python train.py --num_hidden_layers=9 --hidden_size=96 --num_attention_heads=2 --intermediate_size=256 --norm_eps=1e-05 --rope_theta=10000.0 --bias="none" --init_std_qkv=0.051 --init_std_o=0.012 --init_std_down=0.012 --beta2=0.99 --final_lr_fraction=0.1 --batch_tokens=[16384, 32768, 49152] --doc_mask=true --max_steps=3507
Each number is 128 + 24 x the weight over its row's rms, rounded and kept within 0 to 255. Layers, rows and columns count from 0. The size above them is the row's rms in percent of the matrix's.

# layer 5 MLP gate, 256x96, rms 0.195, rows 221-244, columns 0-95
size [ 98 107 103  98  94  98 109  96  89 107  97 104 100  93 100  97 103  91 101  97  92  92 108 113]
[[120 108 123 150 142 151 108  80 175 155 105 107 115 152  80 146  90 127 126 114 107 127 136 152  82 180 115 104 119 145 107 105 144  64  99 110 148 140  96 137 129 145 170 137 114 148 125 115 140  78 137 165  99 157 129 131 142  89 110 113 150 118 148 154  94 125 124  81 122 129 100 141 116 157 127 155 154 150 138  91 103 117 135 120 122 144  96 121 124 169 104 140 155 116 132 125]
 [118 160  82  76 122 162  94 120 129 146 162 191 114 101 118 144 150 134 135 128 102 164 114 134 144 139 150 121 112 129  83  98 101 114 143  88 139 159 129 139 152 149 143 119 117 156 109 162 109 146 160 165 117 125 147 113 128 116 110 152 124  93 127 169 126 117 108 115  93 111 153  97 159 168 131 141 123 128 137 173  78 103 138 115 146 159 135 145 134  97 114 140 123 131  75 130]
 [ 79 129 134 120 117 160  91 150 165 176 115 176 124 137 114 139 107 104 152 118 153 108 112 106 140  95  84 120 114  74  96 169 119 140 155 161 139 142 140 118 118 151  78 142 141 144  77 137 101  84 132  89 129 141  89 151 150 123  98 101  88 153 107  95 154 127 109 144 141 128 143  91 135 149 117 108 128 133 102 105 113 103 136 130 143 113 133 122 126  96 118 156 109 103 125 128]
 [162 109 141 197 155 140 100 163 104 129 134 128 129 149 132 120  67 150 121 126 134 131  97 109 103 124  98 166 154 106 131 136 141 113 122 116 127 130 120 162 109 145 131 161 111 107 152 120 110 109 114 165 120  72 139 122 145 105 121 153 142 125 147 117 156 164  95 138 103 143 153 109 168 124 120 150 141 119 133 191 122 148 113 121 125 151 153 121 106 126 107  97  89 194 103 112]
 [153 129 116 105 104 101  95 140 149 162 126 142 132  98 111 149 131 148 116  66 127 148 103 111 128  83 126 106 106 190 106 113 149 110 147 132 148 140 155 177  96 132 137 126 129 157 189 131 144 104 106 155 128  89 117  94 115 157 134 182 145 107 134 145 106 128 167 104 154 148 113 106 160 110 125 141 148 126 113 152 119 113 178 102 143 155 127 142 130 162 140 151 135 132 152 141]
 [103 142 153 104 122 157 102 100 113 113 138 103 122 141 163 172 115 141 138 122 118 122 133  97 117 114 113  70 117 116 142 150 118  73  91 138 141 134 134 123  91 107  80  47 151 165 106 143 122 103 132 134 119 108  98 175 140 156 135 136 158 103 138  87 159 126 122 107 138 158 144 114 111 152 120 119 131 142 108 126 110 151  89 143 130 144 146 154 175 100 123 139 103 153 123 109]
 [ 90 109 136 117 133 141 131 139 147 113 162 123 125 128 131 126 121 138 187 108 124  82  75 118 114 128 150 113 165 109 140 140 158 157  95 130 109 170 114 133 125 129 125 102 135 134 136 171 121  96 132 177 174  65 120 133  96  98 142 112 194 136 113 138 141 144 119 109 115 109  94 114 132 137 151 100 141 131 117 108 156 125 173 116 110 138 155 148 111 111 179 103 135 145 158 110]
 [111 109 133  74 152 176 110 129 104 120  97 102  95 111 170 106 148 114 117  93 122 138 136 136 168  97 142  97 147 143 139 156 134 154 153 126 105 165 136 160 132 121 127 161 174 107 134 147 110 128 100 136 190 111 136 139 149 135 131 149 115 121 116  98  81 137 118 100 110 110 142 130 112 147 155 153 170 131 166 134 108  84 122 130 141 154 105 134  77 159 165 102 115 124 131 123]
 [129 183 152 103 128 140 157 142 105 122 130 113  96 121 132 124 145 148 145 113 178 175 129 153  82 182 108 174 175 179 117  90 116 135 110  93 101 126 139 144 115 139 168 117 126 127 134 109 125 127 140  75 154 101  97 145 155 150 140 136  73 151 168 104 159 151 135 152 137 122  97 124 110 111 129 159 136 129 158 144 119 104 149 112 150 117 123 102 116 132 135 137 145 119 134 117]
 [136 120 131 140 111 120  96 136  90  82 168 161 160 115 157  94 100 157 108 123 135  41 110 161 138 131 132 137 100 145 112 143 133 119  87 117  99 144 108 178 177 167 145 133 120 142 165 152 119 114 130 155 110 125 122 127 121 104 131 127 139 114 102 112 116 140 101 142 122  95 135 116 133 130 182 125 121 148 109 134 126 155 108 120 148 144 161 111 167 102 109 139 133 185 125 128]
 [ 95 121 128 125  87 116 114 139 125 160 115 106 117 155 121 147 111  93 120 124  98 153 169 106  99 140 134 116 126 100 158 158 143 129 112  99  97  84 131 114 101 124 113 111 103 117 139 116 150 150 126 136 145 131 106  95 194 151 105 137 132 137 119 135 109 116 139 172 171 114 105  91 100 194 145 143  74 185 110 111 162 122 133 141 115 127 139 132 164 128 165 133 131 147  93 120]
 [105 121 125 133 170 115 160  90 112 150  78 147 137 160  91 141 126 139 127  94 177 106 127 156 134 140 134 142 164 137  98 152 122 180 115 116 121 116 114 103 108 124 135 129 148 142  96 131 111  84  87 103 116 127 170 100 169  96  80  71 129 112 136 155 120 123 161 141 156 113 160  89 117 119 129 151 136 147 134 139 134 137 134 105 112 142 144 142 133 128 121  91 188 118 124 140]
 [126 106 148  84 111 120  99 146 123 145 143 123 125 135 160 102 124 125 105 101 143 115 149 155 133  98 133  84 158 193 136 141 136 156 148 148 142 105 126 158 142 118 141 158 158 165  98 112 121 145 154 106 124 161 125 141 183 135 135 104  98 113 152 158  96 177 110 131 113 144 114  92 147  72 136 122 101 133 112 146 131  99  89 134 144 135 113 149 134 126 123  86 121 162 175  93]
 [155 150 137 126 142 140 132 101  43 123 149 150 130 145 125 153 114 154  70 139 117 144 141 142 152  87  82 126  96 144 130 151 141 124 133 133 147 127 129 161 139 189 157 133 115 157 158 104 163 134 142 125 123 113  98 111 127 131 129 134 151 136 148 128 129 134  94 125 123 120 123 113 141 133 168 123 116 146 106 110 108 114 161 156  76 161  90 114  69 138  93 106 142 122 103 158]
 [111 107 144 158 105 103 139 121 136 124 164 161  97 103 143 142 146 111 124  99 136  64 178 109 138 151 115 145 135 160 117 122 129 136  93 122 139 144 121 132 160 118 151 120  97 169 120 126 114 130 155 139 121 151  95 104 113  74 170  73 112 104 123 156 156 144 133  98 121 115 109 145 121 134 149  94 137  92 148 130 171 123 114 126 180 137 147 153 119 138 156 107 143  75 109  98]
 [132 163 129 100 150 148 128 109 124 109 147 126 133 100  92 106 140 161 163 115 146 121 118  95 108 121 108 153 154 141 138 108 130 103 118  52 113 171 146 136  97 104 165 137 106 115 152 134 139 143 123 112 124 109 120 155 161 166 120 140 118 154 119 141 144 135 103  77 165  91 104  76 131 115 132 135 183 111 138 128 128  82 130 130  94 139 138 119 101 132 147 165 131 126 114  69]
 [137 103 107 128 126  79 144 143 102 170 124 105 137 112 164 111 157 161 128 162 165  90 149 130 126 130  64  70 154 147 145 105 136 107 118 125 114 146 196 127 152 167  95  94 135 128  81 127  89 143 126 132 120 166 128 146 165 131 134 147 115 117 149 131 118 113 124 161 129 133 123 168 116 138 153 152 109 146 113 147 105 149 144 160 116 168 141 152 133 147  99 123 131 118 135 123]
 [152 127 147 139 115 179  96 140 107 139 162 192 109 143 149 114  66 118 103 137 119 116 111 140 107 103  98 144 146  91 128  90 144  93 148 157 141  93 136 100 166 148 121 121 129 133 134 128 130 164 105  94 153  71 117 114 143 148 163 142 117 124 110 141 123 140 132  81  95 121 121 125 115 116 140 135  71 147 125 126 123 112 143 123 138 121 106 158 149  98 130 126 163 139  92 172]
 [138 128 102 142 143 121 128 139 149 160 121  83 154 161 143 134 142 134 106 129  99  89 126  93 185 128 108 133 155 112 112 151 132 123 117 141 122 150 149 139  82 122 125 138 121 114 132 145 119 113 138 136 119 155 144 111 133  90 164 120 142 107  94 102 127 114 124 106 140  86  94 133 110 111 120 100 109 145 123 152 165 178 110 198 139 161 128 131 129 185 155 143 115 122 140 205]
 [147 115 165  99 138 136 176 126 104 130 144 105 123  84 140 122 145 155 172 100 137 128 126 123 131 162 141 121 127 178 106 116 167 111  79  93 145  83  90 136 135 108 148 109 120 145 148 109 150  89 151 121 144 150 108 112 152 133 146 116 103 100  95 172 116 136 117  76 104  93 104 136 156 136 182 166 110 144 125 121 133 174 136 131 134 119 121 147 155 150 128 126 104 160 127 146]
 [134 117 155 119  72 128  84 142 107 131 133 149 136 116 101 124 156 110 123 121 138 125 140 123 131 128 137 114 133 151 123 132 134 147 121 138 116  74 105 133 118 138  74 139  80  98 114 132 123 138 148 126 139 123 130 109 116 123 193 108 138 124 179 146 144 169 134 131 162 128 134  85 120 100 107 139 162 172 112  81 116 129 104 112 152 123 157 165 123  93 160 179 170 100 125 172]
 [141 138 143 147 146 141 119  91 127 104  90 108 136 152 122  98 155 103 113 124 113  56 155 158 117 112 118 135 136 137 109 149 114 125 113  88  86  81 145  62 150 135 120 128 113 109 106 129 112 109 108 147 153 123  96 126 117 106 140  97 150  93 133  91  88 129 166 103 118 159 119 123 137 144  96 119 139 128  91 132 125 163 103 102 135 105 141 104  81 126 165  87 143 159 118 130]
 [118 123 137 126 150 168 134 135 122 143 113 120 132 136 126 136  87 141 124 133 142 164 192 139  74 127 149 146 123 155 106  96  83 121 135 150 115 158 139 146 141  81 130 103 155 141 146 135 120 131 130 137  98 149 104 140 126 121 140  94  95 108 106 114 130 148 145 119 145 177 108 127 137 118 163  49 155 122 110  62 123 134 141 147 143 128 153 160 181 137 157 113 106 155 127 126]
 [ 69  94 130 114 103 152 101 170  92 124 161 103 147 176 124 107  87 139 163 121 130 114 137 100  99 114 114 118 103  83 118 123 111 140 157 118  96 145 131 120 167  85 111 116 103  90 141 105  52 137 133  97 118 139 164 117 136 108 152 135 117 109 120 137 106 129 157 152 101 124 126 126 153 124 133 130 114 130  95  87 120 117 118 160 124 158 120 148 109 115 151 135 112 130  79 127]]
# layer 5 MLP up, 256x96, rms 0.193, rows 221-244, columns 0-95
size [101 105 103 106  89 104 108  98  92 109  94 101  93 100 100 100 102  98  92 104  97  88 108 106]
[[152 102 129 157 139 101 148 134  85 142 119 113 116 159 132 128 102 121 128 170 152 153 101 127 133 152 111 142 135 106  78 101 141 189 107 160  90 171 109  83 102 113 150 127  97 129 127 130 151 133 154 147 157 110 140 143 148  96 120 117  97 157 142 151 130 121 127  98 168 154 138 157 104 147 147 115 127  89 167 124 153 131 124 149 105 118  88  99 150 144 100  87 163 112 110 154]
 [158 155 107 129 120 131 142 143 171 148 139 147  62 159 147  94  96 114 117 165 105 180 107 169 144  90 145 121 120  88 149 144 108 148 134 158 114 103 128 113 143 122 117 143 139  95  90 154 150 117 121  92 151 123 148 161 148 106  83 134 130 116 118 138  98 144 135 125 167 126 142 152 137  98 104 207 128 104 125 117 117 126  88 119 123 126 126 162 147 144 158 127 128 123 116 128]
 [101 131 129 113 157 102 110 145 155 122 147 127  84 113 130 123 132 116 114 165 113 156 128 117 115 115 161 148 144 114  90  81 146 112 121 117 101 137 126 124  99 122  71 115 134 100 104 148 121 106  98 128 166 139 132 121 129 174 120 126 133 147 187 191 101 124  91 149 103 121 151 104 146 125  77 144  95 148  93 156 140 157 169 159 140 122 112 132 178 131 128 158 140 121 142 148]
 [146 154 126 115 144 112 102 126 127 135 138 133 134  83 143 112  97 151  78 145 124  97 123 115  52 118 135  81 101 143 135 139 167 116 135 130 129  93 120 148 117 128 126 145 109 139 130 155 134 111  94  98 138  67 119 131  86 116 144 104 102 179 129 121 123 169 119 133 101 120 165 142  76 132 135 132 163 122 154  68 137 169 135 169 125 120 126 130 153 128 153 114 149 131 121 132]
 [167 159  86 149 113 122 157 112 153 153 138 166 144 117  81 132 130 125 210 156 119 128 106 122  80 123 112 104 133 172 113  77 124 113 141 138 154 177 122 131 149  99  87 175 112 125 140 117 118 146 169 102 131 105 128 104 129 125 118 121 103 126 126 108 112 145 127 129 105 166 151 127 111 124 139 144 158 123 196 123 136 133 124 129 113 102 128 110 120 132 123 107 122 164 140 101]
 [100 102 143 138 148 127 101 133 138 146 136 117  91 162 165 137 177 139 167 100 135 116 136 146 127 116 139 101 107 117  76 127 157 119 118  97 122 121 136 130 115 129  99 150 112 134  78 138 110 133  92  86 175 161 105 102 122 140 104  72 137 122 117 147 157 147 188 145 143 130  85 178 127 160 122 142 101 149 102 112 136 114 126 135 130 156 139 134 152 152 145  89 143  88 132 132]
 [135 100 150 107 123 138 118 140  92 142 148 186 132 138 141 135 130 147  94 133 103 134 115 109 139 139 121 174 163 121 138 139  90 123 125 127 127 128 163 144 112 124 167 104  78  94 146 132 159 123 199 114 126  35 109 133  88 120 133 155 125 117 139 130 100  96 150 121 111 140  80 134 138 141 107 153 149 150  88 139 134 111 116 116 129 137 117 143 118 115 140 126 102 104  88 122]
 [149 121 104 161 142 139 102 145 161 140 123 181 164 151  88 150 102 156 159 110  97 121 157 136 143 121 171 105 135 156 147 117 130  95 135 114 145 131 111 171 124  99 109 126 118 124 109 115 123 107  67 125 155 119 123 136 116 119 118  88 142 156 115 113  99 177 136 102 149  96 137 110 100 141 152 134 187 128 105 113 113 116 136 133  87 109  92 160 136 155 162 111  99  96 156 118]
 [136 144 159 123 134 100 138 128 130  97 163 159 132 106 128 134 125 118 154 167 119 105 140 128 154 148 174 151 128 143 127 149 135 115  92 185 107 100 163 115 168 128 123 151 151 148 131 136  76  98 178  89 153 104 139 145 130 123 108  90 146  54 121 118 190 135 126 114 147 146 129 111 133 120 107 128 136  93 121 164 106 117 101 121 149 142 129 126 158 104 144 119 128 138 172 128]
 [114 131  94 102 146 111 145 109 141  64 119 120 150 152 159 101 134 112 122 122 203 124 138 135 126 103 161 125 123 146 144 115 155  72 107 140 132 134 103 119 147 106 129 142 126 163 128 116 111 120 117 114 126 105 157 200 138 163 125 130 108 102 101 147 139 125 142 151 132  84 133 140 102 179 134 132 153 135 159 122 101 167 111 141 168 117 125 130 146  89 100 113 149 101 161 104]
 [130 159 147  78 126 148 110 146 166 121  93 130 120 124 122 113 112 137 101 133 134 118  72  94 137 101 141 142 136 111 130  99 104 154 125  96 178 163 134 147 157 124 186  99 152 147  90 135 121 131 116 128 161 125 137 150 128 132 129 116 146 174  96 138 138 116 143 143 163  89 130 154 185 106 126  75 164 134 148 116 113 144 123 145  97 136 104 168 127 151 144  85 127 108 124 109]
 [127  68  78 116 167 141 120 138 180 143 127 133 122 162 188 149 155 164 126 120 106 128 118  81 147 116 141 176 115 121 135 132 111 143 122 102 149 123 142 120 131 102 118  95 169 118 133 133 115 132 151 128 131 110 129 130  96  93  51 146 128 146  96 153 118 121 122 149 165 107 133 112 170 150 136 122  95 143 118 120 110 115 143 114 136 153 117 151 148 120 136 116 187 141 148 145]
 [ 91 165 127 144 151 155 114 146  86 138 113  85 103 127 109 141 169 148 164 139 140 112 109 132 126 180  97 109 124 126 128 111 153 128 101 170 141 135 154 137 128 122 116 118  87 144 145 128 150  91 161 106 132 179 117 158 106 127 166  70 139 106 152 152 125 117 127 135  88 115 149 144 105 119 148 116 125 128 132 105 108 108 163 150 107 123 121 177 142 108 137 121 191 103 152 105]
 [136 159 152 115 145 108 123 125 147 137  98 111 156 117 144  75 127 146 147 120 127 170 164 145 111 149 122 119 125  93 121 124 113 141 114 120 109 145 130 186 106 134 163 159 146 151 123 160 122 103 134 100 160 162 128 120 136 136 164 131  94 177 135 130  97 119 156 132 156  38 125 132 102 174 100 176 126  91 120 124 100 147 133 130 130 120 122 120 124 151 143 121 141  93  97 123]
 [129 136 160 158 151 108 154 119 147 131 136 107 128 107 154 149 117  90 136 175 104 143  98 126 104 150 124 151 100 148 126 145 121 165 112 123 102 143 155 178 150 124 110  97 158 125 142 137 124 135 132 118 152 118  95 138 128 179 153 183 148 162 189  97 147 134 116 106  82 127 135 127 141 113 127 125 120 118 112 163  86 142 103 118 139 118  51 116 121 120 155 100 103 117 122 154]
 [125  93 158 104 136 120 133 175 151 130  79 148 127 112 144 105 152  94 130 102 125 130 155 138 151 142 144 135 122  95 149  86 159  70 146  84 131 138 126 139 137 120 131  90 166 145 137 113 131 172 121 115 135 114 155 118 108 154 103 124 155 141 104 137 139  80 145 166 157 123 159 174 151 156 142 116 144 137 144 168 107 122 135 138 161 131  78  99 138 131 130 113  90 156 136  86]
 [117 116 135 146 138 147 125 121 124 146 107 102 176 137 104 137 156 148  91 149 184 134 153 138 111 145 112 100 131 127 135  95 183 142 125  95 127 138 104 160 115 144 100 132 113 106 119  85  99 164 126 161 123 155 125 103 157 162 112 138 106 120 125  96 149 111  95 112 171 158 138 159 113 120 108 111  88 132 145 105 113 129 153 210 147 144 157 142 112 131 121 148 145 127  97  90]
 [ 93 117 127 130 163 124 159 136 122 113 134 124 126 110 167 154  95 107 120 157 142  92  97 164 131  92 139 120 110 105  94 101 150 135 114  75 118 129 114 117 102 120  76 136 141  93  83 128 144  98 131 121 130  94 145 122 137 150 100 127  92 108 103 102 139 111 130 149 151 149 142 148 187 122 123 117 165 131 130 119 158 145 120 115 136 127 116 163  49 133 124 102 134 144 166  90]
 [ 99 148 121  74 135 109 133 109 172 163 118 124 167 132 155 101 116 139 154 126 127 169 171 110 128 121 113 133 108 124 138 142 149 126 131 124 126  93 135 144 109 112  80 117  87 147 120 138 134 127 146 125  74 120 107 111 152 128 177 189 115 143 100 129 129 116 140 123 124 104  87 102 128 145 140 132 107 213 101  87 127 124 139 171 150 116  95 108 112 150 110 118 130 137 120 126]
 [151  96 178 125 186 136  97 108 118 110 129 157 128 118 110 110 105  94 131 120 116 148 136 129 128 153  96 143  93 173 135 127 139 107 129 136 157 118 118  84 127  98 178 163 109 102 154 131 154 149 100  89 138 120 102 162 154 127 139 105 112 121 132  80 147 110  84 118 126 124 146 133 104 156 167 131 162 114 128 139 172 171 127 142 145 164 116 112  95  92 115 146 160 135 126 107]
 [133 175 106 116 135 176 121 169 132 185 147 142 142 113  40 143 105 137 137 127 133 159 117 144 129 174 138  86 111  96  96  82 118 101 108 142 154 151 158 158 128 136 140 169 158 145 136 161 135 138 148 105 143 121 172 114 135 141 144 112 128 138  98 143 116 156 132 115  99 131 125 129 107 144 152 120 126 140 128 147 143 114 109 120  94 124 113  98 143 117  85 111  94 102 135 145]
 [128  92 126 148 126 151 116 156 113 145 119 141 138 116 115 158 108 144 117 127  99 105 144 116 131 115 116  96 164  77 151 150  91 153 150 109 165 105  89 139 122 101 130 144  96 111 106 122 144 146 133 102  92  90  76 147  75  90 123 120 145 127 136 153 115 155  95 173 104 112 184 132 100 120 177 149 124 161 104 109 127 140 101 124 121  98 129 117 128 145 142 174 119  98 134 145]
 [115 132 134 151 151 142 108 146 103 156 120 132 130  91 143 145  96 124 165 136 128  86 160 119 152 161 104  89 106 142 180 117 122 107 155 112  76 129 144 186 140 124 144 143  84 121 135 168 127 133 154 129  78 153 137 141 116  90 174 136 133 110 142 121 145 155 122 131 140 135 165 121 125 103 129 122 122 136  73 133 141 158 137 171 123 113  85 127  97 124 113 140 175 118 112  95]
 [137 169 159 135  86 145 109  99 144  93 186 121  87  86  95 157 186 142 100 116 168 134 125  94 143 119 139 131 111 139 160 150 138 105 139 133  94 146 126 127 114 120 114 147 112 163 139 113  89  91 116 146 124 128 166 146 130 105 130 115 189 158 124 115 126  99 106 111 122 158 143 143 123 161 159 124 132 114 121 137 132 108 122 126  94 134  99 111 134 176  88 133 108  99 104 131]]
# layer 5 MLP down (transposed), 256x96, rms 0.185, rows 221-244, columns 0-95
size [104 102 110 104  91 116  98 107  96 113  89 103  87  97  98  89  99 104  93  99  91  92 104 114]
[[115 147 104 126 101 129  99 111 159 125 142 130 168 120 163 135 117 163 153 112  95 108  96 110 152  96 108 128 147 112 171  91 113  82 109 105 141  97 134 116 137 128 142 131 116 120 133  95  97 138 102 134  94 164 110  84 113 137 152 129 169 135 147 121 117 160 110 143  78 136  96 116 101 125 124 134 132 189 138  93 107 153 115 162 156 107 135 164 121 117 159 171 117 130 137 174]
 [145 112 117 116 135 114  82  95  95 109 155 102 167 103  97 131  88 159  98 100 117 138  87 120 110 165 133 134 117 134 177 117 132 130 101 155 115 114 125 135 113 128 131 137 106 145 119 110 141 164  61 150 104 155 146 161 139 161 147 127 151  77 163 132 104 117 111 141 110 124 137 143  89 130 116 177 121 148 115  94 130 138 125 112  99 108 135  98 153 132 118 105  98 106 171 160]
 [158 140 167 128  81 142 162  95 102  98 101  93 104 157 126 141 121 143 122 114 135 112 160 136 179 140 131 127 140 121 114 128 133 144 114 124 132 103 103 110 134 116 140 105 153 105 117  55 119 121 137 178 118 161 154 107 123 122 145 191 113 111 122 121 103 150 154 187 169 139 120 141 130 153 142 139 115 111 155 153 155 117 127 103 149 146 112 132 123 133  85 100 176 144 149 138]
 [119 121 150 106 148 136 127 119 119 134 130 137  89 157 111 114 163 165 131 162 123 113 112 105 165 104 110 155 133 141 134 127  93 137 114 112 105 105 145 151  90 137 102 109  92 153 148 120  87 124 106 153 100  89 152 122 165 136 127  90 118 136 117 124 156 124 108 173 144 152 109 156 175 159 139 129 164  87 161 120 144 152 155 119 111 107 165 146  70 148 108  92 145 124 148  81]
 [ 79 127 137  88 110 167 129 146  73 144 131  90 125 137 131 135 107 142  83 143 127 115 142 128 143 154 120 102 144  85 152 162 146 122 110  92 110 124 108 129 152 150 112  96 157  84 148  78 112 112 113 139 121 137 144 117 146  98 147 106 104 130 102 149 157 124 105 134 138  85 110 188 125 113 149 126 144 115 119 122 136 112  78 111  99 155 122 120 121 112 141 154  80 107 118  81]
 [177 169 153 121  76  93 104 139 184 138 106 151 164 121 118 119 115 126 102 139 133 143 105 148 115 122 122  72 137 140 103  70 113 152  86 164 133 166 122 124 134 157 129 134 109 124 133 119 160  90 148 133 138 114 121 120 134 105 139 131 125 146 105 125  78 104 147 114 153 112 165  95 133 121 106 152 118 107  93 103 139 144 142  95 146 131  99 118 110 164 119 163  85 108 120 130]
 [117 126 121 159 101 133 105 127 135 126 130 107 137 145 110  83 102 160 136 119 131 108 100 162 101 117 157  77 102 123 141 162 148 143 125 183 144 121 122 148 115 113 142 128 182 163 101 123 103 111  65 139 152 154 139 158 178 152 158  78 132 103 109 120 124 157 141 118 122 141 138 116 133 138 137 106 108 104 164 123 123 140 117 135 144 123 151 126 150  97 133 106 156 165 183  88]
 [130 173 132  57 110 106 148  99 114 112 145 117 152 138 164  75 126 133  97 153  89 110 156 131 151 147 106 156 142 117 121  86 141 101 132 120 162 127 131 121 130 125 117 157 103  95 133 116  97 147 158 147  92 123 118 130 105 126 116 111 105  78 117 164 141 118 130 114 112 175 122 122 151 131 140 115 145 115 111 166 161  88 133 145 158 140 123 144 126 105 139 153  94 130  65 104]
 [123 150  95 126  99 149  92 121 140 122 135 140 151 125 149 131 130 114 116 105 130 132 138 128  91 134 116 155 116 135 131 100 106  90 131  57 155 129  65 124  95 116 101 129 125  87 119 149 185 146 129 131 171 138 124 142 102 120 135 128  94 135 110 142 104 119 153  91 120 131 137 140 112 156 116 131 150 131 102 127 126 127 130 134 133  97 148 124 100 178 135 226 107 122 130 162]
 [132 128  78 128 146 107 118 122 128 130 133  99 136  96 104 135 137 110  85 120 155 209  98  88  98 109 123 131 105 148 124 115 136  79 118 142 162 173 130 118 111 129 123 136 122 112 126 141 129 130  71 123  92 145 178 156  94 153 103 145 161 167 146 110 158  93 147 104 119 124 126 181 121 102 142 118 121 123 122 128 126 126 127 162 122 179 124 124 119 130 140 157 126 122 136 169]
 [108 106 138 125 134  85 162 138 131 127 144 119 147 110 166 135 126 117 124 127 126 127 150 136 114 146 135 155 146 121 140 165 142 113 103 200  91 131 134 141 160 162 130 149 140 134 140 155 176 156  57 126 126 128 162 139 102 116 129 129 120  86 114 121 125  99 120 121 109 128 153  81  74 148 155 123 119 121  82 181 116 132  98 109 137 108 132 115 180 109 140 157 140 115 130 164]
 [166 141 116 121 156 104 143 177 137 108 171 117 143 119 146 147 153 154 170 160 117 139 109 125 102 138 119 119 114 139 142 159 159 139  95 154 104 133 181 124 135 134 170 142 106 148 152 117 121 156  86  86 111  99 152 110 120  96 120 103 141 150 129 145 142 133 138 114 157  54 102 123 142 107 142 142 135 158 118 107 103 163 137 144 134 110 131 139 159 157 155 136 179 145  96 153]
 [165 116 138 151 143  90  99 122 126 120 102 132 132 137  99 121 103 141 101 130 100 136 116  92 162 139 142  71 162 166 137 155 151 105 116 179 144 127 158 132  93 134 154 102 162 148  97 118  98 140 129 135 139 115 100 149 118 142 101 137 136  96 111 130 116 143 122 142 136 134  97  71 146 133 134  92  96 100 122 166  85  97 102 143 128 104 147 112 142 125 114  63 129 159 161 137]
 [160 131 124 154 119 144 105 100 134 111 162 117 115 130 103 136 149 117  92 151 150 112 111 141 112 130 151 104 129 129 118 122 147 105 112 139 153 162 132 116 124 124 103 110 137 120 105 119 159 178 101 126  59 159 108 156 138 122  92 134  90 106 118 129 156 135 110  95 142 193  92 114 114  39 115 105  97 136 132 159 132 109 145 163 126 112 174 130 125 130 134 101 141 144 139 147]
 [111 138  98 120 106 126 152 164 116 143 111 140 137 156 138 131 164 172 123 101 142  92 163 126 155 104 106 125 146 114 135 129 113 122  84  82 150 110 152  83 114 111 187 138 107 150 142 136 147  78 126  99  83 102 139 108 105  80 148 100 124 117  76 142 101 121 152 147 138 128 124 117 101 161 134 163 138 113 139 120 141 107 120 127 143 101 167 141 135 152 170 111 145  96 155 146]
 [129 123  84 120 139 119 121 141 100 116 141  91 150 120 172 127  95 156 122 139 127  80 125 123 146 152 108 114 150 107 134 143  98 175 147 137 141  84 121 126 103 133 119 155  87 110 157  83 120 138  97 154 129 192 144 112 130  99 138  92 172 108 124 142 143 147  99 118 111 103 147  88 128 120 142 153 169 133 132 143 118 143 116 117 104 116 141 163 137  87 150 133  91 117 117 189]
 [ 84 116 140 125 129 150  94 156 120  73  98 131  79 162 138 140 124 121 132  63 104 181 138 140 145 111 151 135 120 133  99 153  91 146 143 149  87 110  89 143 150 127 153 144 121 155 136 143 154  88 123 130 150  92 125 130 110 134 133 148 118 130 136 140 145  69 127 163 106 113 135 103 117 133 127 132 134 131 132 134 185 143 107  91 114 100 125 126 169  96 114  80 125 136 109 141]
 [129 137 176 131 111 128 137 128 122 120 124 142 145 115 153 108  93 124  99 115 130 124  94 147 125  89 148 113  96 142 157 147 130 147  94 137 126 157 163 124 142 158 138 182 176 143 126 113 129 134 163 148 109  76 117 107 123 122 103 109 111 113 132 128  86 108 118 153  97 133 100 139  64 141 126 170 110  87 122 153 113 109 144 129 121 137 123  94 144  97 134 114 154 145  78  63]
 [159 133 138 119 107 162 134 132  92 121 122 118  62 136 123 128 138 145 154 105 160 144 157 166 114 104 126  77 111 163 148  95 113 113 108 148  76 153 141 129 127 133 163 164 139 135 106 140 154 148 132 101 121 120 144 149 134 160 144 161 103 113 127 116  86 112 141 141 116  98 107 133 140 105 120 169 120 120 130 103 131 130 163  83 129 106 129 136 127 144 149  86 140 153 128  45]
 [138 172 166 133 121 155 119 107 139 122 115 164 110 118 144 153 113 138 148 100  93 116 136 159 112  98 147 113 150 111 164 100 120 113  94 120 128 121 186 113 169  93 142 143 146  80 159 147 100 139 107 165 111  85 147 118 102 153 100 118 127 118 125 102 123 125 115 162  93 138 162 113 107 155 101 115 150 100 134 134 126 123 130 138  87 135  84 128  77 132  83 128 159 100 144 110]
 [115  63 135 132 119 119 150  87  93 122 123 153 122 146 185 123 104 137 115 129 128 111 129 145 109 126 110 181 130 135 145 147 124 109 136 100 107 139  72  96 166 128 131  88 109 139 122 130  49 104  51 128 117 175 137 105 129 119 151 121 122 148 134 149 123 134 144 127 132 107 113 137 143 100 128 149 121 130 158 143 114 127 151 114 179 153 147 139 128 132 142 144 132 121 103 161]
 [ 98 119 118  91 148  91 150 133 127 120 114  93 103 103  93  97 138 121 113 124 142 142 152 124 115 134 102 147 128 155 128 158 139 140 120 155  98 143 173  85 131 139 130 101 147 117 146 152 143 163 158 156 123 160 130 144 199 109 168 123 155 109 106 148 149 135 139 125 146 144  74 137 160 117 110 112  96 148 130 163 126 133 141 121 112 151 126  75 144 143  95  93 133 183  91 118]
 [147 157 145 120 107 137 143 106 124  70 129 132  91 135 138 105 168 113  87 139 144 147 100 136 141 104 130 152 161 123 114 139 148 148 115 101 153 141 118  75  99 169 108 105 144 114 143 139 146 139 134 132 143 105 134 117  96 115 101 136 123 179 131 133 139 141  94 130 105  97 102  93 110 176 120 146 134 122 142  92 101 107 126 109 123  90 143 109 107 114 132 158 187 112 161 194]
 [180 100 104 123 161  76 122 130 122 165 138 105 164  88 122 137 143 132 148 126  89 130 119 102  96 118  90 111 115 102 164 144 101 144  97 133 121 156 119 111 140 141 118 158 117 107 106 138 101 119 108  77 109  98 148 108 158 120 129 133 130 123 135 127 171 150  82  91 110  74 147 160 140 124 129 151 155 143 129 134 152 133 127 122 151 142  94 158 115 120 175 121 109 146 108 180]]